Weights of a small GPT-style language model, trained from scratch on English Wikipedia.
Training: a variant of Muon for these matrices, 14336 steps.
Each number is 128 + 24 x the weight over its row's rms, rounded and kept within 0 to 255. Layers, rows and columns count from 0. Numbers have three digits each. The size before them is the row's rms in percent of the matrix's.

# layer 3 MLP up, 640x160, rms 0.146, rows 530-573, columns 0-159
095:154127139112137147168179105142118128169111135109140134156157168132112139140159108172106132132137116135073134063162131134138084154118142113158150138145159121125099122138157083131122110120161119136075140151157159135110197136158086125136172139122150150095150126182127133131104155163166097152123142086078177117147119124118106151105103146117127127167118119129107076130147102093133158113139137104139153137139118107120138141135086141115136120089118127157102112091125126126113137109118134
105:144108183144107155134112109129169158149106129087158141086070167088163133120124124172150107142141097097102113121124109121130083119168122152147110133088111151096141171105140130101094157101087161185154133122133095133137129110111156137132118086112147155140187081115129132090119151120097137107124103100122143131102104173115090114146114142081104151141096112120137160128119157092177121132135121113129144122115132129117106119130121092121112115118121129080132142122131143145094106155141121
097:115155151118117166131126112103140124193121112174131172151129110131107098173137119135157117113123125091129127113154122127104137150138127108104123135136130151099155093113104105173098102150120143146140152146102135159139154076117109097119149122141136202140173113132120096099166133119139161120132097147119129073137139162104099152116093123074105136126106121114146154134148116100151094113142134136137131166098181121169144086156127095101105126117115139100092120072158129148129122159110104
099:151083133139114181144104120129093119137121140126127125121119153189092081149110135095085132128119114123122143133153140155121162119118173122142072118131074113098142109135149102113133116134165086109096119131110112163113110125101111146158145120146131159126110123120130094121093119123173105127136174146103118124157112132169105103157119171117120133106115154102068175126149120155122173125104138119129112161137138132154146111110161127125123132153110112103128172072160176121133160103175139
102:102107120100125145148155124121162158116141142144154131133084122167106129078123125128116074118136091122150076113114158121155099072129152110157134157141157107149145125103140113140156121086092142122143093142150111124090134138110117125118082149135136134116085121098133137104090160100164156115125142105127128134170160099149116116132141143143128123148115147112072116138104099123127153150104149113148079115160145129121119126140154165131161145153166076131194183120149118130137074110120121
099:142110147186146147119144093122144090091097147119129143103136163158123125135144097152141087133110128104127113127132163165139112134158143118169146125128160154106080140119151135179103094137119099177130155149144132104150138102128110140120156121150131144127125155161114110118129083079159125152134117113152166107120105112149083140126123095150133184108123150091122154151145118136107117141137065143164098137169129120120120144089122160150139077166140139144110130183101137089112132125107164
099:176149103124219132137122155068139154140107123150133077090140088075151141087118111160101120129127073123124127084108140114141131134137091130081096104150122147118165086101144125130144110131158127109143145141122118169117144115166122118083113094125079125128119140125137137129116143100128076147109131130151120148158144102099109136124134097156148129115140148065165104136127131127194115137165100135134128132145129139139130112110137139092116101119133122135126120143095135111137131124172148
086:128136102105091132108178108119174147110122160132131115115146070156114125125124148156102127142143169087132135114159132102137126146106098114157123119124135161073125182162139147121103089107126116149122137109148098111147141135125139156145149105137158131109124159097138136134121146164109157143118091127142136122115129130127154150147100149155090116129153116124114189100147113139102141114093091154101112140149177115124146118101133085094104085154132104061111138110175115111131111077173161
099:145125126140119114074141102118074117120100095098136166150129077140140172140126163087117086101189131146112146110094116142123094158129146101109121162111120131159119130098151130138113175132085158095126125142167134122128136136122102135116106098116099139135088109116125142116146157109143154122069131141137155146138109126122123121124130180131106138110089156126080120138114150148118173159155130117127147100141161124111155168145162121167176113128082084134161095135143132110109131122142091
107:138140105134108143115133056157163133116140139139090098152157140149149098103137146110101153127139156099087112106127129108104104143138096086126153092166140163139141085143162108126138077126134146155112131151108140113132152157127164129141098116164130123168128115161106078090118152134130136155117129128157108108107144115158118138142111148106097133104152099136148119121156146107101100093141148128111131134091181130158154168158121170140130081095134146067164154162120137094136124152150107
093:135132086160085127132147166142123127121144105129113185143095128124106138094128166138116136162163143122159109118160125123171138102146103141141111159148144111111148128107161124110125167145130112153109109126150134114120137146096116133137144153146108099136094133137137111127065157127076073113146100125090052153114079108106159131116068148127095154117140118137134119124131130121119126113116122101194204154110132171159121128095127106094141131150153123103119107141126120145118119108131133
106:109148119161075094099164143136142121136125134130167125148111089153061094147135129146105113153101163137131134112125140152133098132144134168147123157160151089142090138146124168085125123150112125126125108124123145088136141116129153090130123054112140137170147097106112126158135154152147138083131128162090144153106142100155113110116146144057122128145100106111116134170151139114140164094140142147146144139120146127119107114164126127101152152126147189130127144139138127183087138128125162
100:108127134132082110120117112133151125110159088166134153133118102106131154182160109104105154145130128134130096152156140119086114174140101124111149143103183139083111127127125123100124108162147131089127152183120135127157128120136150121129107160121153113120124166119124086132130122114109138124051109116140153112124163118131137121119077110106103116161111051107142142129120125125129092065114130116171133116114124112150105127117112119133086132114101095093165097102167110102130137160168131
099:154153156135125154162078107094129128134140153119133115149109151139145175118107122142120158091141146106141135096122147126134145135102083152103120098180109092137152114127160133131151092113106084126085087130130121099126112129168149114085080145136097094117171110119144139097135142158108107166099146077145109102126104104131107158131167137144144160128104097148117084142159144149139102121095129152126107141124122153083161117095152127166139142134117096085145123070140130123110168139140142
099:112155132152135099116137146098087131118119134095144149100141146061131103119124162135143113099110131112128115114189109157140126126141162124111045170127100141117154137147157146099138155149138115106118128189121120172104117145154088102147137119162135116145124135157164123147100133116109131088134086144170116104125133152127127159142055123134114118138154111105119100134131144105111142142113111167139153097150126166152103137131189172137109119105141088127087122117152104104117107123126116
094:169126139153163116070185136117141119156168138121198138161149134123123116109148109109135150156127133173128107124133122123143147126111125131137124066138144158145111138152143135102091157148107115112148117144125138152109089102090139130089152114097158143143109140129175150130170134146169141158164131121098131164159099110116102113141117140102138147106118086127103136117108113138081136124092119141110119171081134148145128131100106096121149109125152137147046133132132123133136118138169178
098:158104141149103112155117110128139084094147089130151147156138133161133106075152135143141191151136126098117068087108129079140150138136138132117130114139151114189162135115124104108092115102137132109121142101069129181139131132131128127115114116142125142148122132126125131150169139123144095113118151132149156114117109103116198119139135156129129081111138113123124099119149142130119086104160105108159136083154161138140145151124148124154127123105107093151139193147107149114108075104163132
112:178100099118130148188086136143096133084119091134148126112115103136135125192179113116125096116090151142117130096128120153138134127155128086083141102086110101098147075109062118142110163130113092124105150132102142097115160127142093126139167126128120143109134135105123098090160168098115135164146124139124137071151089148120122095148106191123113116156106126127136141153132117130131106168106148107135124144117123125129134121125118129148109106134160130104117113139097089151115158146124145
102:119090116116079199133153121157107105116128170100124126162118125140097134142129144151147186139099129101107114138158104142117111174151126103142118082125117160166154095119126106143137126107138167126134145105089161116150159097094101131126101133143139099135138124136132168094116111123067118112119205151105102137149143117166139117121162156121139089127097149124115140150151153145107154142099120120151129162151113150100129101118105140126165115122169174103151125125145120082147139147154145
096:112135127096141125134121146113123110163116089154160129156138111108111172128118132051092127129086131096115125125131126103083087121103100100140107150137100132130129136103087139127128173139120119147122139129123132118136091134074133182097115103109159137073150095125129103133121114105113143143123117135129124163111126148127141110125132162091102109077169132107116112126125136149082136173103134140145137149168100099156092083160097130155132110090112117103156139124077174085100160127131138
106:153095106068126107129127126129145124146155088157128136113107081109162128142143149136148126114091146107112124119114100146146123104115146171138107135126146073130113141111147144081139108159101119077116115138093142145151116114144088124143103163087139085125131116156144163105159127095178131142127145145147107135159121150119098097092140110087118088112136125099122110128137136139120154156184137142133095111153095119095074111117141135151125146099142140134111173140127047127157086114118133
105:126110090158121101119136149122134112162146131091163085177131091103167131155137157162129118112131128121084121111174138091159125193081169128091185143161119117138107117148119144163102190145125137157146129141114121141178159103130106121144112122145118138140156159118139142132136130108167134126137084118145121080149125112123110158114126140149099143115112109148100164136131111187141115172083131130117097150152137115138118131120136100107160154148134133145114155133145119109181158137140129
094:098128128136114116127092152134150136169106171118143134118130115139125104103193145104133139159152115104108134115105097170106091144115156138120141126128126100124122108131126152124152106094121116150084103130093176144088143119130118120132084177117108094101113101099119097131165169146134093176100119144109116128112088153146158156150109111110161135128164127152094120093133070112098176120149138091119098127118128104146184147153135106076119110104130095113129137137130116083155160135139114
088:162186159123138136109163103117126127136146162143131142124157156150158151127138152118152113107105140081132107091145133139118119146137126134145137131089148168134152123129106147139129107143112106100162095127152138111117120094104165151125102175089134133084170107095175097154123127122104120181123140124172125127138084105129131146094121099102103114095108141139131090104140160106091115188110105120098138160117169133204130110125115129136108118109132133126160147140119133107162161141129184
102:137109143140094139129110105132152136131093129080139107179151141153155130145127115141134127125114107138194102112153105107089133103176142137171118108134114149127136137160135100111138131120138112123143175165079114184141139083146132133103119130138145119075116146142125112137106132076143177136128109124085112109104082122158120161145099093133156145117132075128112121115144131106117104139088114116130108133177128156132131098147085125159140089183169132126168118100099108161107110142132128
098:185126099113110138133122130174132146140103138172132113120125114074125130097128168132124114110146127140135077159132112166096098128135135108152097155119170101145126114165167153187125119153117146110120100155105129144139117101088105141092121120127133107111087148149124146126134140085085165094151128150121150136094135154136107144116156150156100151108170114132108135125126115175124122140133133130163160099166150131109096134164085084159137086142115127122165134122121116123074139139156183
097:137135158129147185134128106157131144145091095158150134117117151166147096122149109126140113153122123145094110093109151129124152166121086156157140153113160149108134107131075123107132133116111153113150185130140122159159113130118184124119129083152130132153111152151129186085114138179141139112098116108092142114069114130159117143103132136119132147110177123132115114156109116102148173129084132120142108085108138109187088136128128113102126132175130115083120150130140113120152132117132170
113:111104118121162110125138146159136106133106125129090110120127139170125126127163121114113145151088147129199137104131164128151159108145124148118121152129142128084190167137099109143109134132119130094097133131138087159137170120111118108127141151100090112123123128097126121090122157132169112107129092143138117084156124113099119121106132164113094120096111159119106160145129148145178091118098072096123107110092169126146128147148092079132134107128124123076130105178117124113120175119131176
099:147135168116125089136161131120128119107130138120146098181109140108107154153125154120115136123140079154152151130105144124113126127159096138130157161155132145118114151115136084139148120110085088096115122110156140166143091145073151102124146173117092163112106109118155132122119102099135125161127118141088093147164084142130085098141130086135120113137093136124156130122135118123127106166148177153137178137142128152135129163099154124119134070126165103141178071160078144126112132135140125
096:152147098153101141135144132096101138145152125137163134113062118079129140137122131121133152132150159137181173116115101102149129153164127101072113141149138101141086098076121122106114134165100093167108199132108155176154133101119130144102114081130103115109129114120129147112124130163142133135113107147150114102127106166145143144108137133119077158137139129156131147124154152150155114110142084165082121134122108149138100130130161104118121129132144150098119121120144177103147160105162103
102:125145156105154117139134151114124105140100145116125140107155175162123128147138126110152122137084137172117129108145141123117126116135160109126163091128113130136120145154181155147112122098110124132105108104141126121110134113093078145135108119109148079126094111154077102107130146133142154125129173129127169088148121160158109122158163127151147108133146136093158163147161100108163086128155111103136143119103118124137156162087105121104141179142162160125179103151096177111080181162133121
104:103126125165160122155112154136096126129099092120106112115106135148139122120145100144096140176174140135170123125122121130110074087166192064103105171151138145116100104157141134105128157104153102137156149121127104135133115162154102142110154123115107136091125170116116113129108152109148145138107112136133134179134164111136116134132119143152125078117145097139102094100170110151114117118086136134101136161141148115154155184158116125127128155146128100100175144150174114099104112135150111
104:133151135116136122124145109150089119125107143143152123078172138141127131138132178138121161117125106117162121086106131112135133106162152093127112167080168141104124116093140140117136104148126125133149133079088107129117123108123104091149123150161101112139102091079115166131118149152136127110172122102169125132145116121113108126094119126143122113097171123112158138147121143066147130116127137081131145105113126134172109116152112106126093114174157073172150128133135142133084112154118209
092:135126127121184161154105108107141123095137142119115156159094155142149123113100090138128142103136134125076148139140143112143115115110159144142124120139136080120158130139087148161110145101112136139127082128144121127100133147111132150069093133081068167137125148094170144127121146156113122132106135116125101098167136100171101124142160137096120129098110136112111148121121148126154129122157134115126113147071155166134174166119158132152163119113149138109135105106089129127088211154111144
100:129146146124113116162133106106111104126136073139108181166146144152105167142129134145097125121102155123108070137107118138119100118102150167074091122167105145151116108141140070116135111157152109101073128181134126111104133131095156122127120151132112111109144154138136141131179130134109098172111108147150137098116170147122142118110113179095132075139098146123103079104135150142143152128093091141140107162118175099143126118115157162118132135109138149100141131132129149111121135081138114
103:141144155110126166131121104189131157088158122132157113160139093149083132104120154134082096113097148103119109138148115119130136092144129144159122121172133120128131164115158140193108135140125125127086141066126117134138106126091115138125113119132172128059094137131133162180158123169098107136107136101133149172145125155090112129115155123161124129119118113145094103137143116122118115100155146161127142113104119174124122156087111130128089107139139098099109127144164149178132097120133107
094:136091144141153127155141123079083158071109113099134148120117127139106117127136128141130121102125166125148127114126110130070135146121136160121127096115103118088154160127104135168133119149124125136146134160143129125147111087111092147136106106154157148134107092117109149088093128102166092113107099119113126104167127122103121048117123111152131119094145105105127095121156083061122169132102137150112114113114120128086136093133110079144142161069134169120094109135119130144098100128123137
112:087103113058131130113120106149134122118074136133153099155104111130100135106150116102097120171120183137112098117124109145127119099114143093111130130129118115126094164105161126124167165101128121146143126122143135123125092098133154200130090130112108157095093163106131132112127137160140128135125142117119145156102085059129144140115153161126144161080169121084102121110149119159118146101149120149154133127139129157101131078156109117140180117135143147080135108129141151133149127103145097
086:130155142146073160144127099128121090148087110165116084126137135141101156116184143091089140116097121123121128141155122124136117101126148131148116092157120133144123114125159144170122187106108130149150133108158112126167095120173086117144117086144122130119114116130119114107166099124139152133107142131136126127116137106100121153131088095146109118103184103173130147147137116098121129122167138188135172162113117119092095139132102129173155152096130127171082165167119140139149090130126119
100:147162102102136140145102110077094117111136101109120133095152161106130141174113153120067110115111127112166089145133100127148100117138095118161180141136104101174129106114115154121146115108133134138135125175125150104128128154112096113130116107157090188121123120136111139160187149122155142160141175163113163139106146129081122120136111098142084114160141137136138125147161085128182108157107123165166143129099148092146124113143123124131136120130156118143129113149138170171109097146133123
100:141205148171189130122132132101119099123169139118127099131112161096137108142145119118110123103106141105100122115129125113131130113174174114159089158144155163126128119105185129172089102141123147127083114137126130125126108127124136125169120136109125153133110135122154109116108134145091136128098141159165095177138099092097125103097107125146101176151135101103126143114133159170114138109150119108116098135130149136126115135182153114092161156105157110109115129154116093121152173140099168
102:172099169201132126099143145164140114133128106098147146141115145170139155111109173130162118106101113098153113114080153132136126120093068108127129122128093110151113104102153114110105135182108085133100142075097154135114125129120135112152137125140147105104177120120127134152145139142104121143107156079145119139143115133108134105167107124104130147144100116121146133172124093142138147094120106134160097115127133162158075097127128106136167132136092118105148099114113118122088172113159099
106:081103166165146119106104071091118097149143068127129157123137093111142135162149136131115194133126092110120151110138150150131121118112156140145082120153144129148166157168110117092119139132115119162117153098133151078143102128111153094107108102102105159109116092130119133125165115156124129152118159127091142138148152140128101150159126114146124149096099137123127144087152172115102096131150113123121092148157133089124142131088069126155155101143095141114162111133137158107105133108124101
089:109116073115143120174108152145113115160146150114063153080145102124144147128171121113175138158172128107138131163150145111116122107162160132132132178143116169092153112122131113084120147132156138096099121131174120108139094121075118122109138144118124120105101091133146096130169138115145107117123147144132110117133146130117155122140075070131095150099167106159140098118162090130083118120122126113170137139114095099143134143107135142152137152140110093152118126150113132127100084158148137
# layer 3 MLP down (transposed), 640x160, rms 0.144, rows 530-573, columns 0-159
099:165100099118159131120114130130130111128110145117127113156138121086147163118136131110097155141112147095122127178136087081175154091121146095135135100138131142143148117126144095141174081119123103089092134123117117166124156082104104112103127054137135109129124103130139102133158093141137124119122128149161115109130119104164109132116110117075150133135092039131112135140099126167095130119122122122139112151123156140113176134148114142117150172143076095153149138125147157112115095112104137
101:154138180158169127125107153105114091134122174136104154091132148120115131155057147124113116148155137168138141161123120155106152123147155109163118096112071130102105170112138122094108118128188137142100136103128107142115115119156139124123145149126150137172124126061114129150116110126072103134131150092133126111093076146117141076125117172133126122174121137114141140114121154182128121139121126124091130138099141163143146144119113153144103112150087136139132114086141157114134131155148161
092:137136081121141124088088136106087099145159160124146159114132118100127142103146125105152095134159162140109100113087084157144160117114113105106132112112111129105119137110128102104171154131122119120148103131136102071149183143180162132138150113169151136126123121110086121162148161154105102117114108123088139125105124134171083118166129133131126096162087164135100131137139114116150125099147121165135106178114092118104154179169099116140149125111092129114119137101157137100155136123097133
102:135125117132122083084117146122161147145181120151125084148106129178158088164152147161132129110124130140124143133164169160144121139110124155130141174104155123099133159077164109150169147128081173132178151149098117159135120108129132130150153134119138112125139140116102126128124144164079089142109146121132141120131119110139155120076170123115145114111144124138137097112136141138125106125127157078134170156136107104102151118111133126145187189127133131092167119114142116146113158102081130
106:119124145123075159114151171121127114133082126140162116121147116132131074116088115125108097158131130121193117114130095136126117103144151107122119137127126108116111163131156125117129140079122107094111120112136106132091125107168114104084139094105095142135115121105083139114138112123109118136133096138119162145088095155093155126117118126147114118158155156101089118094056136147157101188125123143166088083108122125097152118104162166163132112104144117106130138137154101161117155131108164
100:114173110101098092150156141134163172135143146156150152135115142124150150146169156112143133126087136080157128126166094107105111127104171094073103125110124119138135140131101121111176162175105121095141113106156142156076112145138160105164118190110133125161102155123142143138096187122100151146102130154100124116136127140103141090115152151141085121105138135125117126122116105116093116098155126134096119123128120154144131117152143144158096148109112095126152124094118078159108111148099123
100:132138137120114171105137134160119093117134123184136126110118136147135111145182133112097165122159134116150152154074162132139137136119129180157167145168135145121134133160121102125102158092115146163146121155129156113133147131145154132114104151153138126155116118136098122090147114156141116118141129135129147154062120087164111151145136095094164120155088091182175137112105144164114127144114122152139131153153135148102141129108124123115149102149105092080172143143117174182126150153117094
097:125079108113171132167118121164109151156125122132147152167128166118112124172133128139159103161134137128131139146135137141146111108139166159104163125096117101155162148120154083123150142153128118140167152127129112116179127130152156082166170132120119157121154128142147150114117114137152126119105130159111143194115125088107118131121125108129142138120108117128114160115152150068115151119173137086148148197173149139146119109117094136138149164153167156177108101117113146115115151117091157
099:110103135071145127113098115143146106145124133111119103115111179147104138130158125164128144123077085091160112166140115143173130121122120126147134109148099065143114140119144137135157120121150120167109172123142118114163123119137160121116115146149137108120163165167122121128107104171159118192146151130102149101168128149136125146093127154167139123143084150128127116085107157118117112107131115116131146119106121145152053130122151105106171135122130134131129079115133141155135116133051118
107:078099075119090118118135136147122178171122106116178150127127154139156129096134118123125119155116110148115153130131107155135099089130129111113093100158122123115131063121137114131135116108118088110085128101168100126125130142120110119092160113116158162142116098117123151166175113121112105121130116125109127116110096136089138152186157143091115106112178115143143126150131130115144090138142110132136140158133121187082106125102120137122170124098191160117128161107131074145139109131132155
096:125131148133128151147163083106113141149111115078133074148126170124112125107100115086098122113141134104088127126132153108145122100161108147115085143148082197151096125109123101145132104146098090104125112103158122106117142165147130107149091124145150130142117151055119111103120103123135136162097115154170126132164126144121120121132090126185145098139167107098086149123171123124116126120163110144096117109145124146154089154145124124182105126161132128127161159096112118145113115130134124
105:128138140157136127115144135079122107145148145112154127079117112090120124136110153109122132163147139137138158121140121139132144107090141124109144152130099082144121102119126086107113109103111089129084135154145140064089122118147125140138145142144126129133076133165129084107155113089123077112120152123142166130110073184071121126131137111120099119120147126133149093126163147169147132162154177115124127113185121057130135110124163095133103122112087150152102149129118141142121107141125096
091:131108119105116146112119167119112116087110139113118181162160153149134135115095121091092114163159158139162116127167105173129136152143140130165112138140145115128141170125172154098113115131182115165101110129142080100098097138150144093126138111113173126114190117108139107158136079119113182108101158127155116107146150113149191118105114077110111147132147131128143105158128094111115122108127122136130130148104132154095141130089160088099096105117124154143106118112140144126113115140154112
098:130160110091163087149110094121097110132122133131171141098097094127135109085066095105114111127163135104093119117174118142116154136080164147131155134137146143133150137126138165166103122089129117122098093147114098143163104094159107157157150138129146105076162097096167145140159154100142153101171131108175100155127148108125153117126160124146120129156145122120117153125086135156136117134118085147114155120147106108115164108127147169125114105120107105120139106163162118133110165128121119
094:185122109139131159130135095136115122133119154153138102112113081139132078129172129152137123090181158097153138123107115145164131137128126119140149087172114068114111147124104119122154113164126122135139175114135093105082104131132148166115137103134116118152131115153157126114118160142154181188152157118132135140102120150128157149125105124133148138146107152090103189127159103144144150132140098141142154105104093094105175146138093123116101112123111135102129118099088154120093101158128108
106:130142119082150136161101117144161123107201094107107153117164141150134142095080106161102157145130146165185132119126146157133106144108120141140139146149093102148142127122178148093129098094126147127132131137152129133154139138154147077157142172113126144120101098119092133115095099106166133150118070115124113127131176117119124119127125101089128120090128126162132148110142063090136135141141147129142157153130135124154104128106144141121136117147070090106106102127128142098126118101086099
094:159107145118092115125116176115151117170153137177125106143117133135120144105127122124174154091126102151164140134139139130134104092109140118111149123114141131123101171164159152118117084109113094126130134107086150098165122125145149133105131122172137115127153145145139114115145102125116129127126164132197136144115170127147228125109118177145160136087148189128143103140146134136124115143090156118124101096144150127138127141122123130102130129117152130155144139151084161126097087157082115
101:101138159079133099120131088062148136116153116223120190137147163080129153101122130156153145136103121134099137117071141131142091141125135093100172113074125149090159108168148138084157109144107169131107128135148141132107118131126135132128097122085143117103147124088117139133146116139128120133153132114125109116106144168143175122107119137151105108123117139143123112118129159096136102105137141153144117148126137101129119124133157121145132174150098134121176129122136122153135150149136175
106:133108130151083144122123146151080133094102083130138153148108164145126121156129184099083170134134135119160114139124127139187111099122140125126142126120095119141095104103094150115162145099134120127138097078122106123075119104143128127117115090133161120116167153109116133114163136137135120125091137167148100066107091136135128141108095124093114092155115084102112123164149128167148186101133103106137134137127107156127143152155128117079145144136152144158125116113121107144069128104148125
102:159106115153125124069123136129140140104122184147136141112157134112129133112101136100123113116114091131140117111102106133139125053134165119113087139085097157143151139157134113161146111122113115150149128127159170131152146139144112107180097152158145098149120100092128130115142104138163109056152169101132111160137154092158147119141152143111122146173114149150177099110115147155116083129132127145135106134151135109132104156134148158111090137095131120143114111173121137184145138144095106
108:179080112134146148163128087111111140158150087123121147103107115170114103126133109109100129101131136161074138103161141137170111130141138128133174119136132075165127137145089106149142109114109143141113101135129116080108146149118113117130082106137122104116116143118144097121171099123104161098175135143135148138099114136155122133091138121120122153125097094135100085139086070124143104163152157105106133135168144151136102099163125139181130118146157107093161144127108121181110135139122141
104:125113097076147121137126143158124126156109118125113092129139158138145120104144079108153127126137131152146109164131094118071120140152100112144126121127099113157110120108122166138117061146138167122154114104098173142104140135127153115155156108141159147082128126133047096129170151135108085130114148120135160130091113137135149130134151077087128151126099126141129144094103112105147154087128089111141142114117107106117103146130149147129066143067144137141107114149168123134112139103158144
097:063129126110122132123161134092133142141162100118109084157146167133147137152156126144150143109133109142116151161169147152108140139136134107148123138082142092126128102107125136100169123138129178120118106159134090074137108143113142117105123164117136116103169137146160134153114070182137104109120101101137130094110130133106152147132115146168104130145109095142166107150101178112144118136178128139122119140114192140106103138128112113159132160128095126129133092129092125176131130087172150
095:132169123168150138089118163099100108151111120178091146130139115066115133148102132090126086154170147132153143122118125124139146122155134112122113149096153109113153135151144108133153158115136131127117121119116144165168127107137133136113146148128133109089127116145134157119121102151179160094141160077135129123143124090135158163128137137125131086171146154153141121137118110146087129165155164112086124098144110165155098145139111158150115165120150154120083186182152163169119114104128125
108:125111144132167111111121149115132095173134117112120125084146122154103126108114072130147135089078139160098133140073165128117136162127111109116121213116101092159117147153093143114117140140111135107126138132158097128138178176129112165122090165105119176162126110131145141150124162157128149086131155092126100135161123133106152108130125103119126151132092113143119166092152148151120142107125137141120146180126137151124100100119159092135113128106109111141121177148161154118133143117162110
103:145114108149151116110146121089171102106112085107134158134131133166105120109125138111114174121093126131150162101108148079142126091146104137144184142111094172114114130105108096146103147121162143124119140080125123122145153145133125164118136144124120134127138139097091119121084127129167129162145111120082114117153110093110127116128106109128119156103107192117091121114149125115110164189109111161075095157121128111116130133177160154123104161114143141164145093169141104121146164092128128
099:163125161111107145092149132125089086105097113122131155098115109094154115145121128114155149142152122131178119102116140154140165137077137140127096140145129154134124142143118096122108107153098107118106098149148121118140110081124119128127130116185143126119141122136150096138111128152139121133127144118136129167119119124149154158139153119144133144136147117146126091117151116133150099145187129140103141174141160178178131130150157175111121147096150105183178120046139123088109090179127105
104:148091106145134134131097115192153123089095116127127167143129148150092160143128129099157121137121121135113132139101146126130133078131134105139124084129135140154109111175119141151123143097120131113141152087130169093108126109152130155138113128099140090100130097119144144091181121140117143139131152150146141124126104114090167137145178138119153163115149088109109182104134127186163115126128196153124105112120088130115155151154154170071073126124116159163133132129138132126103154124124121
106:156174090093116098145111138107123145171099121133121101112115114146107131119138098104129126175124120160136133095122117122155178157111136111096074127174108132122113109149098149134136144142135181153136149113083093158096116147115126127121134143156125095137135156166117118136096183133152143114108088083129206158134144113126144147135126128118110116107140102116124108110126106112160120135111088138110136113108177144153111078112108141148084135123103127091175182146128110107120116096112130
089:130155128127097151144128159120132160114111113176114131113090091117111113120145141118149120124140094172120119099151143104124128132115120151115141136181145093124122159111127112140138123087133111153140198143131145175138063097134160140126094113095137147095169157125098122136140117138132095142157185148114133162081156138151163147103118149155173128171108115154118111137092139115149160091127144142151097107131148101115112160179174120127114166138141127136118112119124111121150141123062143
104:142099163141116104157124111092099112132116124163118135155128135133133160181072124130127141167129114119126160112135133158078114134134151111138093144099116175157134125143114085183113109116116101157151154124157143075123111132094139135160136102122111128155101100122079117162127165167099132159103172136128118143113113131149170126110136081166159160149132127137140148094139086156151119112150122065129150116112121102146131119154126095167124117154158105153146135133108138107134166166138095
107:142083173104120132129129150119154123110154127139137099161134127155144196105084118135170165097092115125132166075120105161131138166123135153166148116119106131117115138091134098146126097170126114137112136184110127139135123115101147142128088159168150158130081110147160119136155090147096115156114111101132100112133129145107159134095141130120113171145114126127138168148101135161128115115119124155135138098156115149091131054133156133114153106133109135133102144126130188148084124117118148
098:118130097125091175131100127088152128115138115105117133121096099113084141105114137111085099150119090112086173126100151132195122122144101125149142101138121127161149106133141140113138108097138123118103150161146143091122158160153104174120154128104136125134146141102183106142158114132144133106109145114074089126112117107157135156130149112122116142131139105158089104103129141153104102151096026091144141134143076123146149134133157115091113118111144142156140132154111119143138146138134122
086:106144092112079077128139121143067140168121133132158116125120085110116134160176103154123173179178137128115177133121130130128150097125136152134127109145133132126141114139178146104121164091144102132141139127118110137136158116142154136155150149150126127092119081158132095136159150090100168143166136091132097143089134128152114098101153133189128126141128162109118151142096104152150143104128075183117128151131126082122127159121138125105122132114144092134114089105123124131126151111152117
097:168086110121128110140129171185138162166150131080157114132164155128162149125157118144085131141153135099129164116135138126170140126122083089164132159109142068108113136116100151138132155079156141168153158110087132138145148123129086113145172128151120105161137120147096129113153137124132150112151101129113131140151090138201102175134128160140137135139118094137106119138121121140123097123156116127113142121150105158129124133129154075115104104133112128165109086143129119111101126152125174
102:187105104127125162156154097117091128113104134141146153147104101080070160140151146138137122136145119092146140109119164130147149127111128113114129094148094131155110113110096117102132140135144106118132121141160159148175114152112130136113152149146122155139109126086109162112150144130168126137126128123129145137076053173136126158136110137122096115154163115122129143098174152094067177118106124104127138140128113134094157153153115083125166130154163166135141077146125138093128146132132141
101:123116166133142132168164170130109139116124128119119126138128120137090117097115127121154132134083148125142134163094142136104122143143098100077081106115112147141120144126103150132173142115122147136087112146094132119123098146108117120106128157161137111123139080098109151129114095070075126110147135113142141116165192147139162106085094112137137125117127130120112106123147108100124169108171151149136149126133148143180137105178165118126084130098151130101123181176094075132148121126132152
104:127151153124135163079124148159112134084128085182163075120118151094128101114127163113163137140133171173185119116124144143156112137109138119162096121132135151161155131127144145113137147108152122156124164082120170141139130129117143171136082121110131102104140129115132127091123134132120150101156131158111128158095138079114138155122108133095154145109148160139138129145148134145154116100133109170150143136136123099117112081157112137157162129147153120097087145156076193131133144099152130
091:116113144105131147133151151122099145136146159100120109119088120115110159148102141162111111134197159130102139134155139113145118158139124115100123097126130120145132131153099085134123151100116156101111118136152135125112108163080112147104156140126129115167162091143093128051126098129142109108144139125157114100112125187138145175116148108185102121121139144153105106102143090112108137083144084140110119108099093134170128120097113156136100100125171133090164145118124121100101123072130129
094:173135087100098140147151132119149127184135131110108100113193087142102141103096086147138167118176093137138131129125135105131127165154107124132128124145116124111154149172146115114126123152138165155152160134156121116177088117153144188112148099124091125119114096173101140121132087113102126169116173112136120117128122164109095135122186120141108127178149095113155137118112121127110115102093111149128140092089131113143137114174133131152091092121115133145096103132119135135111134108109104
102:134107159118100141153109119149103122131112148130090157087144121143083160103151143138156141140186113117071164162112154134156107150161156093103141148134083150138146135111123150138145126098110114127192139156093144152093204138131126124116151124129076145108142152114121150123136164132157134146116102130128131108116168119150162109150079157126117101097167149116125145144099094110151145157145119126149122113111157119152126108129146151152086130135140107117143141192129144120133162095140153
107:150100105149127149164107143096148122109106120132142107140087075138125086151160100171122149147119119129075140167173087156191131146140101146103149122139142143113120122145116158106149141109128137127140112154126140134115144100136110133154085106146139101134133107145127094142105087151131127131131103137109122125123162104098118094159138097168119115101143101134136114135111098109154094116125130097135098136106155076162102184151113146141180120110127093102066153125124155150145121065123121
100:132137137113114123121127134124123124152140107115138119099122129096111120113106147107096112118138127135157133118110143116164125110148134146111109150151138109127116118089089154142116074133140116157076120134138128122109140101140136113158145118054134094145099132094089118104152084083144135100096149157149111114157080091110121155094134125186148145151132063124153147133153150097159140153121121151096146125142126112127085130101144142060135071122167107100128125120134140060157129093131148
095:149163139122148153139143141129157125097130132079114076154142125144166147165104114166150156098140138147129154153124118099137147114130122123180106152152112133157132130111143130177084140112142117143159199187108139141134128105164133078108069128126111110149122178150113155147134129167103132132161090116140127103155162105126099120131118139126148117150122126157114141167131132112094130158119089136091130137123150163114097114092123122158172168129148171148133155124117156118149162135112103